From a checkpoint of a small transformer trained on Wikipedia.
Architecture: RMSNorm before and after each block, rotary positions.
Training: a variant of Muon for these matrices, 471M tokens, 3595 steps.
Each number is 128 + 24 x the weight over its row's rms, rounded and kept within 0 to 255. Layers, rows and columns count from 0. The size above them is the row's rms in percent of the matrix's.

# layer 6 MLP up, 448x224, rms 0.0629, rows 103-123, columns 0-111
size [ 91 102 100  99 102  90 101  97 105  91 101 102 111 103 113 103 101 101 100 100  96]
[[140 117  93 170 105 114 109 166 101 117 148 124 116 128 101 134 133  59 146 150 133 138 130 165 143 131  99 153 156 121  96 108 175 121 132 125 103 160 164 114 128 132 160  85 128 149 133 148 131 155 122  98  90 100 127 159  97 148 148 152 104  86 126 113  86 135 140  86 143 138 138 133 113 138  99 151 136 129 151 137 149 200 124 158 120  81 127 117 143 151 103  83 123 120 151 117 113 111 140 150 148 147 114 114 107 158 141 144 120 116 139 155]
 [173 111 161 130 130  97 152  93 124 110 124 161 139 126 105 123 103 183 128 146 127 171 107 180 187 114 135 108 126 162 112 166 107 105 156 137 128 122 120  94  87 141 173 115  88 153 136 158 164 155 154 129 146 106 152 128 109  98 150 133 132 122 155 127  90 121 131 118 125 102 106 105 102  89 141 123 112 102 173 134 150 119 134 125  95 120 138 127 136 139 151  92 157 147 104 138 134  82 106 126 125  88 148 153 113 185 158 152  97 147  84 137]
 [127 137 127 100 154 152  86 121 142  95 141 143 113 153 142 121 151 135 104 152 134 129 182  81 159 136 138  99 146 116 165 172 135 112 108 122 104 125 128  87 130  94 112 123  98 177 122 116 138 108 121 122 129 153 104 128  89 118 135 144 109 128 157 116  77 151  92 110 139 139 126 134 128 120 166 136 114 123 146 106 104  69 104 131 126 134 129 119 138  96  91 106 165 172 132 147 148  95 128 111 105  92 103 155 124 127 142 156 105 118 108 129]
 [160 132 139 102 181  92 123 115 112 109 148  91 176 112  88  88 157  98 136  88 136 125  93 115 177 149 113 142 166 139  83 151 116  93 130 156 130 133 107 113 175 145 137 148 105 110  93 126  99 124 121 128 161 166 126 110 124 158 154 163 134 165 110 157 148 125 102  71 131 125 149 120 149 131 123  85 145 119 110 151 133 121 145 167 121 180 146 120 101  88 148 142 118 128 128 143 160 111 138 153 123 128 129  98 107 122 123 142 119 151 145  83]
 [109 140 146 107 144  96 130 153 158 115 116 133 145 182 135 131 134 117 104 115 119 142 124 103 123 171 111 162 149 169 113 142 113 110 128 150 120 178  96  89 151 102 143 162 130 139 158 149 111 128 187 149 140 140 128 165 210 117 139 156 132 131 121 181 121 111 136 121 109  66  97 118 118 122 134 127 131 153 101 133 123 110  98 152 115 157 111 131 123 101 173 156 124 119 156 125 126 102 159 128 118  94 124 151  86 153 121  90 131  86 143 119]
 [127 133 110 159 159 140 158 124 162  95  92 159  95  99 124  74 122 124 124 139  99 128 130 114 158  87 137 121 144 144 162 109 114 111 106 117  95 138 165 130 123 134 105 129 147 129 149 145 136 110 116 134 117 184 115 137 133 127 110 119 118 151 129 155 144 115 118 138 161 179 117 132  94 167 147 134 100 119  89 138 125  88 130  91  98 133 149 108 135 112  66 144 163 128 117 150 141 103 157 148  90 101 109 130  93 108 150 121 129 154 112 148]
 [ 92  94 111 132 138 128 138 138  82 116  87  84  85 135 166 167 102 142 151 114 114 137  94 123 104 100 136 111 168 121 127 113 141 119 144 145 165 104 130 118 115 109 135 154 149 175 132 140 153 142 137 110 183 114 142  95 132 121 153 120 125 105 105 140  82 133 127 130 125 148 145 130  82 107 128 112 150 160 118 151 131 119 138 105 110 127 146 114 107  95 108 106 147 153 147 154 125 123  98 149 172 124 137 140 160 155  76 103 107 155 149 182]
 [138 110 189 125 113 132 144 146  96 108  96 139 116 157 144 141 147 114 140 155 125 139 124 131 103 159 183  96 172  64 206 148 123 104 121 125  58 115 182 150  90 157 132 129 100 134 155 136 154 132 119 140 106 136 168 132 135 120 118 126 119  99 166 122 129 113 135 163 118 137  93 124 159 105 127 129 109 145 104 151 128 125 112 147 113 103 147 113 107 177 164 128 144 134 103 100 108 118 133 103 127 119 137 142 171 127 156 120 141 114  77 131]
 [131  63 117  78 141 106 112  97 106 115 127 130 116 147 136 105 163 143 132 104 118 101 173 118 106 145 112  86 106 130 156 176  97 173 146 129 144 160 136 126 167 111 145 123 117 131 191 121 162 125 141 159 114 111 123 155 156 153 118 125  98 105  64 142  97 103 133 155 160 113 139 126 141 111 166 121 149 105 148 117 154 118 149 116 106 107 170 152 122 118 121 144 165  91 127 147 152 151 121 140 125  85  81 131 156  87 125  71 149 101  95  62]
 [102 119 171 114 104  89  86 106 106 145  91 164 105 101 101 102  87 135 139 158 128 124 109 147 183 136 112 147 122 137 126 123 117 135 168 124 148 130 111  99 163 162 140 133 169 146 113 114 171 170 158  95 146 110 122  63 124 107 109 166 151 120 112  99 109  62 129 117 143 125 126 139 115  97  99 121 138 130 111 161 143 157 117 128 114 176 120 118 143 138 142  97 139 108 127 143 166 127 134 137 122 129 126 155 173 137 147 135 117 110  97 172]
 [169 102  98 107 159 136 133 117 145 138 100 104 152 126 118 106 121 141 102 140 123 113 126 145 173  81 126 103 129 142 132  96 163 127 118  97 124 142 162 109 121 107 144 102  90 100 108 125 137 134 178 117 143 135 152 115  97 117 139 115 116  82 108 119 172 126 142 146 119 153 123 118 114 158 152 113 142 148 145 120 143  75 142 128 186 125 106 126 127 155  72 145 138  94 122 126 115 100 108  97 136 134 113 135 120 125 110 161 162 118  87 120]
 [153 122 174 142 155 141 149 128 172 128  96 144  78 163 116 125  94 145 159 101 111 131  91  84 125 115 121 144 150 149 124 131 149 140 119 110 121 139 139 160  83 131 107 109 138 166  96 124 138 119 124  85 106 136 159 165  83 176  95 116 120 170  47 119 156 170 108 129  67 147 154 137 148  78 120 198  99  92 136 127 128 153 129 167 114 160 116 159 155 100 123 169 135 119 115 107 161 152 130 117  90 115  91 151 148 140 126 127 165 108 111 142]
 [ 78 115 152  84 112 126 137 147 137 122 127 143 155 113  97 113 167 119 125 127  88 146  97 154 155 168 101 140 116  86 132 131  94 144 150 126 130  86 111 143 153 126 122 135 160 119  66 100 146 137 130 105 165 165 150  77 141 150 122  99  99 120 166 143 126 111  91 124 123 123 123  96  99 131 155 124  95 117  75 121  85 137 113  97 105 106 119 129  74 123 155  63 132 120  76 122 105 181 144  98  93 140 127 123 139 107 148 128 130 130 128 139]
 [122  92 121 125 106 153 111 115 135 142  97 110 150 120 118  94 127 169 120 121  72 141 180 128 165  77 147 125 162 157 117 163  84 115 108 161 127 177 139 105 142 100 137 108 133 143 159 112 110 142 127 120 114 107 113  85 102 103 112 146 130 155 134 103 141 160 145 147 150 139 114 152 112 135 151 127 163 103 132 162 120 117  99 128 131 108 122  82 129 144 153 117 112 158 143 132 117 129 141 100 124  96 134 123  85 146 101 115 126 127 136 114]
 [119  94 116 118 132 138 121 160 122 115 146 133 105 144 143 103 104 112 115 151 131 108 143 179 147 131  97 133 133  96 143 104 105 111 164 115 149 179 145 118 154  97 138 126 132 130 173 148 134 119 129 152 123 128 121 120 169 159 133 128 136 143 133 156 180 153 115  94 126 135  93 163 138 122  93 120 120 139 127 149 142 135 186 101 167  70 104 154 105 111 129 162 162 117 112 121 158 150 179 117 138 130 108 116 178 140 149 107 125 108  94 114]
 [102 150 106 150  85 162 144 121 135 197 131 162 144 109 142 130 110 154 141  83  92 103 128 136  75 167 173 136 134 134 119 121 177  68 135  90 146  59 139 140 118 138 126 114 122 143 163 147 133 143 121  90 119 118 128 138 135 119 134  92 165 121 137 122 126 112  92 108 115  95 100 100 126 119 118 129 145 149 150 116 106 143 180 101  67 110 159 105 161 182 151 132 123 164 108 115  99 163 131 127  90 164 128 117 153 124 100 130  89  94 127 165]
 [140 149 140 148 108  85 123 154  99 103  92  74 156 120 134 140 143 149 143 146 135 113 159 124 116 124 136 138 144 101 141 101 117 100 140 132 108 144 104 133 105 141 148 113 158 106 109 132 145 174  92  89 149 167 177  92 106 145  99 131  74 144 114  99  59 162 154 118 144 110 147 100 131 130 118  98 143 116 114  91 133  92  81 111 136  94 111 115 161 167 138 130 123 143 128 111 127  98 115 165 176 106 137 113  97 166 108 131 173 161 118 115]
 [120 127 130  87 130 110 185  78 110 140 128 102 147 118 120 156 125 132 211 146 142 146 159  96 110 110 110  97  94 168 149 112 134 130 123 123 118 122 111 162 147 167 141 137 111 105 119 127 136 134 103 143 119 139 153 113 119 178 126  94 168 144 108 154 125  96 163 104 123  91 131 113 128 189 139 114 113  69 154 109 119 142 107 158 133 164 135 188 116 141 135 154 135 124 119 119 118 123 129 118 142 110  89 135 149 139 141 141  92 112 113 128]
 [135 136 123 105 125 144 162 132 148 116 121 116 102 126 125 147  57 173 127 108 111 128 138 145 166  58 127 165  96 138 150 156 136 122 135 136 144 119 126 147 176 113 128 119 116 144 110 106 132 148 120 142 106 114 131 102 108 154  84 145 132 147 146 142  84 133 125 133 113 105 121 132 101 133 131  94 164 110  99 104 102 130  89 123 131 172 120 126  87 109  83  88 165 128 121 128 138 143 107 106 100 149 148 154 141 135 107 142 115 124  71 108]
 [136 134 132 104  98 118 132 123 126 120 125 144 145 161 105 111 136  92 154 134 141 140 151 128  95 131 116  69 140  95 116 131 125 102  89 129 146 143 114  74 115 100 127 152 149 169 128 114 150 135 131 156 108 119 127 172  95 124 123 138 132  89 131 118 131  60  99 165  95 112 130 103 125 125 103 112 116 131 143 120 121  97 137 121 124 118 160 154 153 134 130 111  81  97 104  90 124  92 136 187 120 117 141 115 147 146 120 146 131 120 119  56]
 [161 126 144  86 102 134  96 160 113 156 129 112  90 175  89 158 134 178 148 126 163 126 168 132  82 150  92 127 140 111 110 118 147 155  96 125  95  84 104 136 139 103 146 130 137  62 102 134 155 105 140 138 120 151 107 131 160 152 139 135 184 141 139 103 119 104 133  66 175 155 114 137 121 121 132 123 160 149 117 152 109 126 116 162  89 165 170 137 127 163 111 102 125  92 128 107 126 105 137 132 121 100 119 108 132 118 158 160 183 159 134 110]]
# layer 6 MLP down (transposed), 448x224, rms 0.0195, rows 103-123, columns 0-111
size [ 96 102 100 105  99 101 102  99 105  98  99 101 105 105 111  96  99  98  98  99 102]
[[115  79 120 144 131 158 151 170 119 108  91 122 165 164  99 144 150 109 132 106 120 153 134 136 132 184 143 111 109 102 124 128 119 121 163 129 118  79 131 158 123  97 123 154 155 123 138 127 174 176 148 143 118 144 194  92 150 101  92 142 116 141 117 108 103 114  91 122 142 116  55 114 130  89 115 108 148  86 126 167 159  83 149 116 129 128 141 125  99 115 108 141 128 124 117 116 141 150 133 136 121  84 143 181 175 136 103 107 144 134  96 123]
 [ 89 129  99 126 129 138 169 106 132 117 110  81 139 144 125  86 122 131 112 116 152 140 162 121 128  87 116 138  99 132 162 156 136 144 155 132 134 113 129 175 137 136 122 129 145 129 128 136 100  86  82 132 125 132  86 125 137 159  77 141 127 165  66 121 136 111 102  52  78 129 134 141 136 127 149 116 197 140 120 112 141 123 146 146 154 125  91 113 143 172 122 131 143 130 129 126 109 115 101 136 138 127 126 105 100 126 141 118 135 176 126 108]
 [156 128 129 104 160 118 106 152  89 124 141 131 144 128  92 105 109 130  87 155  82 145 133 176 101 138 133 151 123 120 130 144 146 123 156  97 116 129 159 140 103 154  82 109 136 171  74  97 127  98 137 129 171 159 107 110 104 109 113 162 169 107 153 114 151 114 100 154 170  70 129  93 118  75 139  97 115 160 141 167 128 104 143 158  57 112 134 142 151 131 107 136 151 108 103  97 118  81  98 108 156 159 141 107 105 120 127  71 115 148 124 111]
 [103 146 107 139 159 152 160 119 148 151 134 180 134 175 137 156 141 109 112 147 153 150 161 102  81 135 138  99 141 126 115 139 172 147 141 120 149  91 149 130 124 158 117 158 123 149 136 125 158 143  90 125 167  76 153 132  95 108 135 103 158  89 119 137 134 111 107 133 122 128 119 154  94 126 177 164 136  91 171 140 123 152 104 135 125 127 157 142 105 136 102 141 152 110 101 108 120 171 130 124 113 157 146 109 103 127  89 188 145 108 104 168]
 [159 106 113 195 127 119 173  83 139 111 105  95 134  86 137 161 142 158 179 133 122 113 110 115 110 133 135 156 134 114 186 166 123 118  87 132 128 134 178 134 169 114 116 124 105 134 127 157 162 111 126 121  95 146 144 128 162 129 128 112 126 122 119 138  94 152 144 118 171  95  98 152 137 150 126 138 129 161 141 161 134 184 137  89 100 163 120 121  80 125 127 141 155 104 123 130 116 121 100 154 111  69  82 151 182 120 151 147 140 106 146 128]
 [139 100 119 127 110 136 129  89 121 157 140  89 162 201 101 182 100  77 135 103 124  87 123 120 119 145  94  94 143 114 148 117 124 170 152 107 149  94 101 108 134 117 143 173 116 114 137 125 121 102 129 113 107 118 132 136 134 158 133 116 111 154 108 100 105  64 136 122 128 123 127 108 140 135 131 117 143 108 161 124 102 155 182 135 157 135 131 150 117 119 146 100 110 158 159 119 108 124 167 134 144 132 118 164 141 106  93 148 112  89 152 106]
 [117 153 132 114 152 101 117 110 124 123 144 152 140 120 155 144 110 142 132  79 123 152 141  65 148 113  85 168 107 136 111 107 138 157 111  98  92 113 120 147 118 121  79 164  74  89 114  99 185  74 118  99 135 138 134 125 109 122 137  86 133 133 130 112 159 130 117 116 174 116 113 147 114 138 112  63 118 167 148 138 151 125 132 109 114 114 144 117 112 170 134 127 124 146 108 124 124 153 138 202 174 104 105 159 121 122 139 146 117 140 136 183]
 [122  98  93 117 116 115  95 120 104 140 120 151 123 127 149  93 110 135 150 137 127 129 168 123 146 138 104 140 146 146 147 105 130 111 118 123 113 112 161 145 141 103  97 112  99 146 113 106  76 107 117 165 137 151 133 110  85  78 166 160 129 121 162 144 121 144 122 120 191 157 130 113 128 140 169 107 107 134 141 116 168 153 127 118 172  96  76 132  92 135 161  65 163 132 141 124  87 195 154 122 107 138  98 126 140 138 157 130 126  98 151 140]
 [105 110 119  92 130 136 113 117 128  34 166  91 130 140 181 127 118  85 151 108 156 129 128 117 136 146 110 121 165 127 137 107 151 129  86 109 135 149 149 133 125 114 127 105 129 134 165 112 154 143 110 124 158 168 100 151 119 103 137 127 110 115  82 120 100 130 133 102 136 136 175 111 105 135 108 142 144 122  84 149 113 127 176 126 114 139 131 149 115 167 162 175 112 167 106 134 147 102 148 180 122  80  91 102 137 143  96 155 129  92 132 116]
 [161 156  76 166 156 188 150 134 114 133 131  94 120 179 146 144 170 141 148  93 108  99 165 127 115 109 107 124 123  86  96 141 135 128 170 125  93 154 125 102 108 127 166 153 104 101 151 133  85 118  99 165 114 104  98 140 148 150 156 100 123 114 117 139 143 146 193 150 136 116 175 118 106  90 124 125 153 158 112 122 122 100 122 146 122 100 123 110 144  95 101 118 121 155 166 142 120 102 127 124 123 120 128 116  83 104  82 109 133 159 141 113]
 [107 131 171 142  71 125  88 117  81 185 108  98 137 156 117 111 110 162 147  89 123 140 118 123 115 137 119  94  94 101 108 131 101 164 153 128 131 127 114 184 124 132 132 181 178 143 134 141 115 144 119 122 103  99 104 136 144 153 161 154  98 149 110  72 130 108 121 133 119 177 103 146 129 123 121 121  94 100 140 116 143 136 100 118  93 154 141 154 128  92 148 121 161 109 135 119 145 134 126 134 118 125 100 119 114 104 122 145 126 110 114  84]
 [138 108 119 130 117 131 186  97 112 129 141 121 114 159 150 111 142  82 144 111 161  99 145  99 159 100 115 131 134 110 165 138 131 123 147 192 109 129 173 131 101 130 114  95 169 114 128 162 123 158 138 110 141 151 110  95 112 155 127 176  43 133 118  81  94 121 118 122 160 119 128 101 130 172 111 146  99  93 121 112 132 165 155 140 152 134 145 152 150 110 138 105 114 169  87  94 123 125 141 132 108 120 140 141 106 102 113 153 134 134 100 138]
 [111  93  90 141 175  80 104 142 140 141 124 142 147 168 122 118 108  96 137 123 126 121 127 138 111 142 127 125 153 147 125 148  86 147  81 154 130 138 166 139 139 102 113 109 105 189 125 134 132 145 114 117 137 165 123  80  99  81 118 106 118 144 120 146 137 118 146 123 118 102  82 128 131 121 121  96  92 124 128  71 142 143  74 161 102 163  93 138  83 111 175 131 140 142 160 108 135 131 183 103 140 163 147 105 153 119 155 100 114 110 165 177]
 [144 133 138  80 120 155 113 127  95 113 145 115 181 157 102 113 122  76 129  95 112 140 141 112 130 132 142 154  96 101 133 130  89 108 147 168 136 108  93 162 114 133 109 156 101 105 123  92 147 157 143 134  97 161 110  78 112 171 129 108 119 150 112 143 133 134 107 124 173 163 131 125 128 144 167 146 125 151 155 145 121 104 123 172 140 146 124 134  82  99 119 169 134  96 168 110  85  63 125 188 101 124 159 146 114 127 142 109 154 125 110 160]
 [106 154 144  98  86  86 116  72 131 116 148 170 103 143 113  95 100 153 112 169 137 154 115 160 140 126 145 131 132 139 153 128 111 143 118 113  99 154 147  80 114 116 109 141 135 120 134 165 114 118 159 135  99 116 117 125 109 156 133 130  97 136  94 146 130 127 101 129 121 121 107 121 149 133 124 131 116 101 109 146 135 155 173 117 162  70 147 149 118  91 138 166 120 126 137 164 119 124 155 141  78 135 140 115 151 100 129 154  65  99 129 127]
 [164 132 150 161 135 109 137 132  90 121 105 115 134 106 124 100 112 139 161 156 185 130 170 121 141 121  84 122 122 107 150 126 121 101  95 148 179 187 159 104 137 144 103 126 144 167 105  71 169 106 120 119 122 142 164  85 147 112 142 122 152 166 144 147 138 115 135 137 161 147 161 150 138 118 100 126 131 157 112 156 161 159 129 113 126  86 159 125 177 108 123 158 129  81 138 130 151 117 138 137 148  86 131 151 112 148 101 113 131 131 139 142]
 [ 77 116 128  97 112 128  99 107 119 137 148 119 128 132 117  98  89 148 135 122 137 140 177  94 160 109 171  96 119 147 132  70  96 154 146 104 156 126  97  95 129  91 144 130  95 130 116 100 121 131  98 143 115 119 139 156 129 125  96 163 144 178 142 170 108 166 108 142 153 108 120  74 171 158 129  90 150 118  92 144 134 146 132 134 142 122 115 113  78 138 129 159 117  79  94 145 111 171 147 152 143 161 104 173 126 155 127 143  79 156  78 106]
 [119 131 110  92 132 143 146  75 119 120 146  87 148 175 124 153 126 114 135 146 169 153 153  86 175 137 108 142 137 165 159 137 134 158 121 100 115 161 161  85 100 106 112  93 144  98 164 123 170 122 115 118 134 112 124 113 134 129 131 105 102 123 134 125 118  97  93 164 132 190 118 128 150 175  85 141 159 111 131 156  92 138 115 120 178 127 147 116 103 123 188 135 132 162 110 157 101 136 101 160 130 109 143 138 147  71 119 169 146 125 113 141]
 [157 124 112 140  84 131 106 107 167 137 118 160 116 142 130 117 147 102 106 108  86 111  90 192 128 115 152 150 129 143 113 141 115 119  87 115  98 126  81 166  87 136 123 172 143 175 117 147 125 115 136  91 137 178 134 128 133 137  92 116 133 125 163 131 179  83 106 115 123 137 117 131 156 120  90 146 136 134 116 156 132  69  79 121 111 101 129  90 125 131 113 140 125 161 164 165 114 116 118 132 121  86 128 127 129 149 158 148 149 120 156 122]
 [168  74 135 136 130 133  91  97  89 106 110 148 111 144 129 112 114 116 117 137  71 112 128 124  65 165 132 143 144 144 147 134  32 141 103  99 117 139 142 143 108 114 175 180 146 140 118 145 140 125 121 117 149 109 163 159  82 125 126 157 179 155 164  72 140 112 165 138 116 129 116 131  88 129 141 139  68 117 131 130 124 129  87 128 115  58 114 155 128 120 146 115 114 151 130 126 136 119 152 139 125 124  90 104 113 108 174 179 112 129 127 122]
 [106  86 140 159  81 123 112 115  90 154 127 126 148 115 139 164 107  95 152 153 113 168 146 106 124 118 132 124 129  87 150 139 114 127 104 151 163 122 154  94  76 110 125 151 118 162 141  95 128 100 109 124 100 115 158 116 147 147 148 131 135 130 159 117 157 141 151 136 104 128 122 120 127 111 131 109  96 153 165 135 144 152 134 114 171 112 165 144 104 123 117 111 107 124 142 142 164  67 137 145 154 146  91 112  97 150 146 175 130 125 133 137]]
# layer 6 MLP gate, 448x224, rms 0.0612, rows 104-123, columns 0-111
size [107  99  99 102  93 101  93  95 101 103  99 104  94  99 106 106 104 100  98 103]
[[127 164 156 130 123 102 137 145 169  94 139 135 154  96 129 112 131 126 177 100 126  98 100  91 141 120 120  95 103 108 127 114 129 130 134  98 123 112 173 109 150  93 107 102 103 124 135 132 153 165 119 199 113 160 121 140 182 146 126 140 103 136 128 113 106 141 119 161 148 106 100 130 144 153 118  94 127 109 157 135 115 113 108 126 106 144 133 172 101 125 114  97  77 198 132 102  79 100 108 119 132 175 127 134 164 134 139 151 130 135  95 139]
 [ 94 113 130 147 132 124 136 140  86 119 139 120 105 157 105 138 125 160 145 119  98 124 113 107 139 131  79 139 131 150 135 143 170 122 126 100 130 124 120 108 106 103 145 177 125 131 181 162 120 101  87 138 107 133 138 136 131 163 137  98 132 152 134 151  96 152  83 119 123 148  94 150 116 133 115 164  91 138 133 145 138 146 141 162 147 168 122 113 181 127 142 119 108 142  89 113 147 178 158 145 108 118  59 105 144 115 133 157 134  93 163 112]
 [123  87 114 134 162  87 119 117 143 105 107 147 148 106 132 139 127 110  96 176 126 120 116 201 107 101 115 145 113 110 113 108 146 119 139 131 147 109 155 126 139 115 101 117 132 119 102 105 154 116 115 101 139 102 153  64 141 111 102 145 141  81 111 101 154 102 138 120 137 153 106 151 140 150 118 174 139  82 117 157 141  97 141  92 101  93 133 166 164 190  96  84 137 143 105 132 130 117 107 141 116 143 124 135 138 145 142 153 113 125 148 127]
 [117 106 143 139 111 131 128 142 119 124  88 122 178 155 104 141 122 121 114 122 142 177 152 125 110 126 134 140 124 155 126 125  98 141 124 142 128 136 125 105 111 156  88 130 144 148 173 107 161 102 150 150 117 101 125  34 152 140 118 126 132  82  88 125 165 165 141 151 123 130 149 148 132 151 146 170 129 137 104  99 124 141 112  85 157  99 113 121 112 135 120 102 127 183 147 111 117 159 111 145 126 108 158  86  88 142 133 120 126 147 187 176]
 [147 123 126 136 112 155 137 172 126 156 213 120 143 138 124 131 108 138  96  85 142 173 129 155  95 127 121 140  97 159 135 123 121 162 139 119 160 109 170 176 128 157 108 119 130 118 120 116  67 121 108 143 133 147 149 136 115 121 103 154 131 143 151 139 137  83 133 116 149 131 147 127 130  98 131 140 127 131 132 124 141 142 105 124 129 143 134 135 147 138 134 120 121 139  81 114 100  72 121 106  93 149 128 122 111 110  78 112 122 160 103 150]
 [ 91  72 146 124 101 123  90  97 128 146 141 108 106 171 163 106 146 159 172 134 119  84 142 110 140 155 131  60 156 123 159 151 121 120 155 100 129 146  99 126 133 115 153 161 117 114 167 129 112 110 118 126 134 148 154 157 130  84 132 155 148 172 138 158 119  60 129 121 181 113 117  84 108 156 108 129 138 119 170 167 111 127 117  99 139 115 120 123 139 133 120 147 166 125 175 182 145 103 151 111 110 109 149 162  81 116 131 119 136 111 126 128]
 [148 140 127 150 113 120 134 116 135 140  90  81 153 129 110 151 117 120  77 131 133 140 126 136 117  85 165 142 130 126 130 141 163 105 165 121 181 120 119 148 118 131 159 103 125 133 154  94 177 147 155 143 158  97 156 107  84 125  85 126 126 130 115 117 155 115 162 122 122 129 137 140 135 135 113 111 129 139  99 111 131 128  97 141 101 121 113 135 134  97 141 137  93 142 131 126 133 110 101 130 146 110 156 134 127  84  93 139 175 147 108 189]
 [ 99 101 102 122 166 131 121 150  95 146 105  97 129 114 105  83 133 148 128 194 106 144 169 109 128 101 107 131 111 111 163 142  80 132 130 136 157 169 113 122 130 113 120 132 119 167 138 125 103 125 122 145  98 122 155 130 131 177 110 136 136  97 110 144 131 115 156 147 149  87 112 119 146 127 147 109 111 150 164 140 120  98  69 127  68 116 175 137 109  50 142 117 146 148 136 136 175 140  87 134 141 154 131 115 122  68 128 103 144 131  90 114]
 [127 125 136  83 125 146 129 166 148 113 169 113 131 128 171 129 117 122 126 119 125 153 117 152 150 158 123 102  91 121 129 130 151 119 108 119 140 124 159 113 122 133 125 177  99 152 126 113  74  55  87 151 118 134 156 133 121 104 148 138 169 109 147 140 149 147  97 130 101 177  93 116 128 110 131 121 107 148 126 177 106 139 158 110 130 124  90 158 104 107 125 103  98  97 130 144 159 123 133  96 144 204 149 104 171 112 151 122  63 102 144 106]
 [117 161 125 127 112 152 166 152 128 133  76 131  78 121 116 133 117 136 174 106 128 132 129 145 141 180 195 152 138 110 119 144 138 144  93 190 166  77 128 121 137 113 163 136 127 150 155 131 116 165 116 124 134  88 180 148 136 120 153 119 169 140 138 105 121 140 123  70 129 119 158  58 144 107 116 110 118 151 126 128  92 157 166 115 100 160 165  95 188 144 111  97 135 158 146 119 150 107 122 137 120 155 130 156 146 109 121 149 117 149 161 128]
 [123 126  85 112 113 133 165 167 129 104 140 135 116 160 122 110 132 141 119  94 146 130 158 127 117  90 188 121  77  82  91 147 161 101 142 169 137 144 134 110  93 141 113  94 132 137  80 157 112 148 122 113 181 142 118 114 107 134 126 163  89 149 119  94  77 145 123 170 146 114 142 131 139 167 128 120 130 115 176  98 146 149 135 126 121 100 171 150 138 118 102 109 102 166 132 132 108 115  93 115 130 148 138 112 130 159  94 145 176 166  82 112]
 [122 107 123 168  66 152 170 129 113 147  93 142 120 106 147 101 153 128 147 110 135  98 141 135 135 139 146 158 132 106 114  83 134 134 119 124 148  79 120 135 133 120 136 136 174 136  82 131 152 116  98 157 116 153 143 130 155 147 129 120 109 155 100 161 143 140 117  91 129 120 131 124 115 132 171 160 146  94 135 129  99 148 109  75 151 148 131 135 103 147 136 163 121 106 139  84 149 154 111 110 145 101 141 150 105 159 147 108 115 139 134 117]
 [140  79  92  96 146 135 143  98  90 150 115 122 106 110 131 134  92 161 106 134  90 141 150 125 142 156 157 140 116 126  76 172 142 154 137 136 123 154 130 104 133 149 136 108 135 124 139 164 120 131 142  86 122 121 148  76 157 103 136 127 156 122 114 115 135  87 161 155 188 104 129  94  91 110 155 126 135 100  85 168 141  94 105 112 102 138 107 106 136 122 110  90 128 119 181 141 179 133  97 169 121 161 159 141  86 106 107 141 170 138 147 156]
 [188 141  73 123 114 147  83 122 152 137 159 167 182 140 166 149 165 112 148  95 121 109 137 151 106  98 126 139 111 115  92  95 184 178  93 154 152 156 135 153 127 125 139 129 130 123 157 115 126 177  94 129 147 139  93 123 132 137 130 126 161  99 132 115 126 142 141 154 182 133 123 146 114 115 115 128 142 136 124 148 128 149 174 129  79 131 113 113 145 108 156 127 154 151 131 112  86 105 116 141 142 127 138  86  85 116 112 143 136 178 152 122]
 [173 140 118 165 108  95 127  93 142 157 170 135 117 133 133 165 121 134 145 111 129 127 146 153 117  83 120 112 118 124 166 122 129 124  91 143 154 124 141 101 105 127 137 119 158 103 101  87 152 140 106  77  92 162 174 131 163 105 117 111 112 156 174 136 125 117 158 157 149  94 186 128 112 159 137 141  94 110 105 153 153 105 124 121 147  48 187 139 151 149 131 178 124 144 115 162 121 116 139 156 118 145  96 137 103  89 137 102 119 154 194 126]
 [116 155 128 173 121 123 123 117 122 126 128 100 114  66 123 120 138 180 108 159 132 117 197 144 113 123 112 132 142 136 155 158 135  72 162 132 128 139 151 102 133 136 181 122 125 114 153 159 120 138 118 155 135 115  95 124 171 133 107  85 157 123  94 133 100 118 151 130 167 134 139 143 118  99 122 143 111  94 116 155 162 132 141 132 115 111 115 181 155 117 141  87 152 139 162 153 141 105 164 165 139 122  97 192 154 123 111 138 125 141 189 145]
 [176 146 150 146 130 118 119 111  91 143 115 131 118 156 130 141 132  99 144 163 142 135 171 100 139 149 160 132 183 116 125 123 127 128 118 116 110 148 105 143 149 110 131  62 110 173 117 126 120 173  95 128 114 143 114 149 109  99 113 123 112  67 161 142 113 105 138  99 149  90 130 124 176 172  90 128 142 167 137  98 107 148 118 142 117 142 112 119 110 117 149 147 115 138 105  89  73 140 124 152 110 145 166 112 108 140 130 127 116 157 128 127]
 [144  91 130 108 122  96 158 135 126  94 104 136 108 145 106 152 163 124  98 108 137 145 139 142 129 117 108 141  60 147 150 106 118 117  77 106  92 148 184  81 162 133  86 130 105 111 103  50 146 124 144 153 127 121 128 113 136 164 123 183 110 122 152  99  75 105 120 144 108 153 168 134 144  98 104 167 111  99 118  96 140 144  98 139 104 132 117 153 114 122 117  91 148 105 129 157 135 117 147 121 143 138 117 140 166 126 148 126 157 136 156 147]
 [123 105 141 134 107  92 122 126  91 162 104 119 132 157 120 120 100 153 114 111 102 109 130 146 177 132 108 149 134 122 126 129 136 131 110 156 129 114 133 180 115 112 138 162 159 143 152 129 113 124 160 121 133 103 180 121 115  90 115 114 134 104 154 142 116  63 141 110 145 123 138 149 153 122 111 147  95 138 128 135 143 146 129 147 106 105 155 101 121 121 128 154 110 125 107 114 127 159 133  97 161 115 135  78 160 105 164 125  86 122 145 110]
 [113 103 165 130  84 157 131 126 127 129 108 112 144 113  79 126 104 112 104 131  85 152  83 137 102 136 166 115 154 156 132 136 119  96 179 129 133 101 126 143 158 125 168 116 114 140 135 159 112 158 119 145 165 112 115 119 177 121 119 184 151  92 143 126 124 123 121 136 125 128 163  72 126 108 121 131 102 183 147 137 126 133 121 104 127 155 175 137 112 109 106 104 148 137 128 151 152  92 163 150 137 121 114 113 132 105 116 108  65 128 157 134]]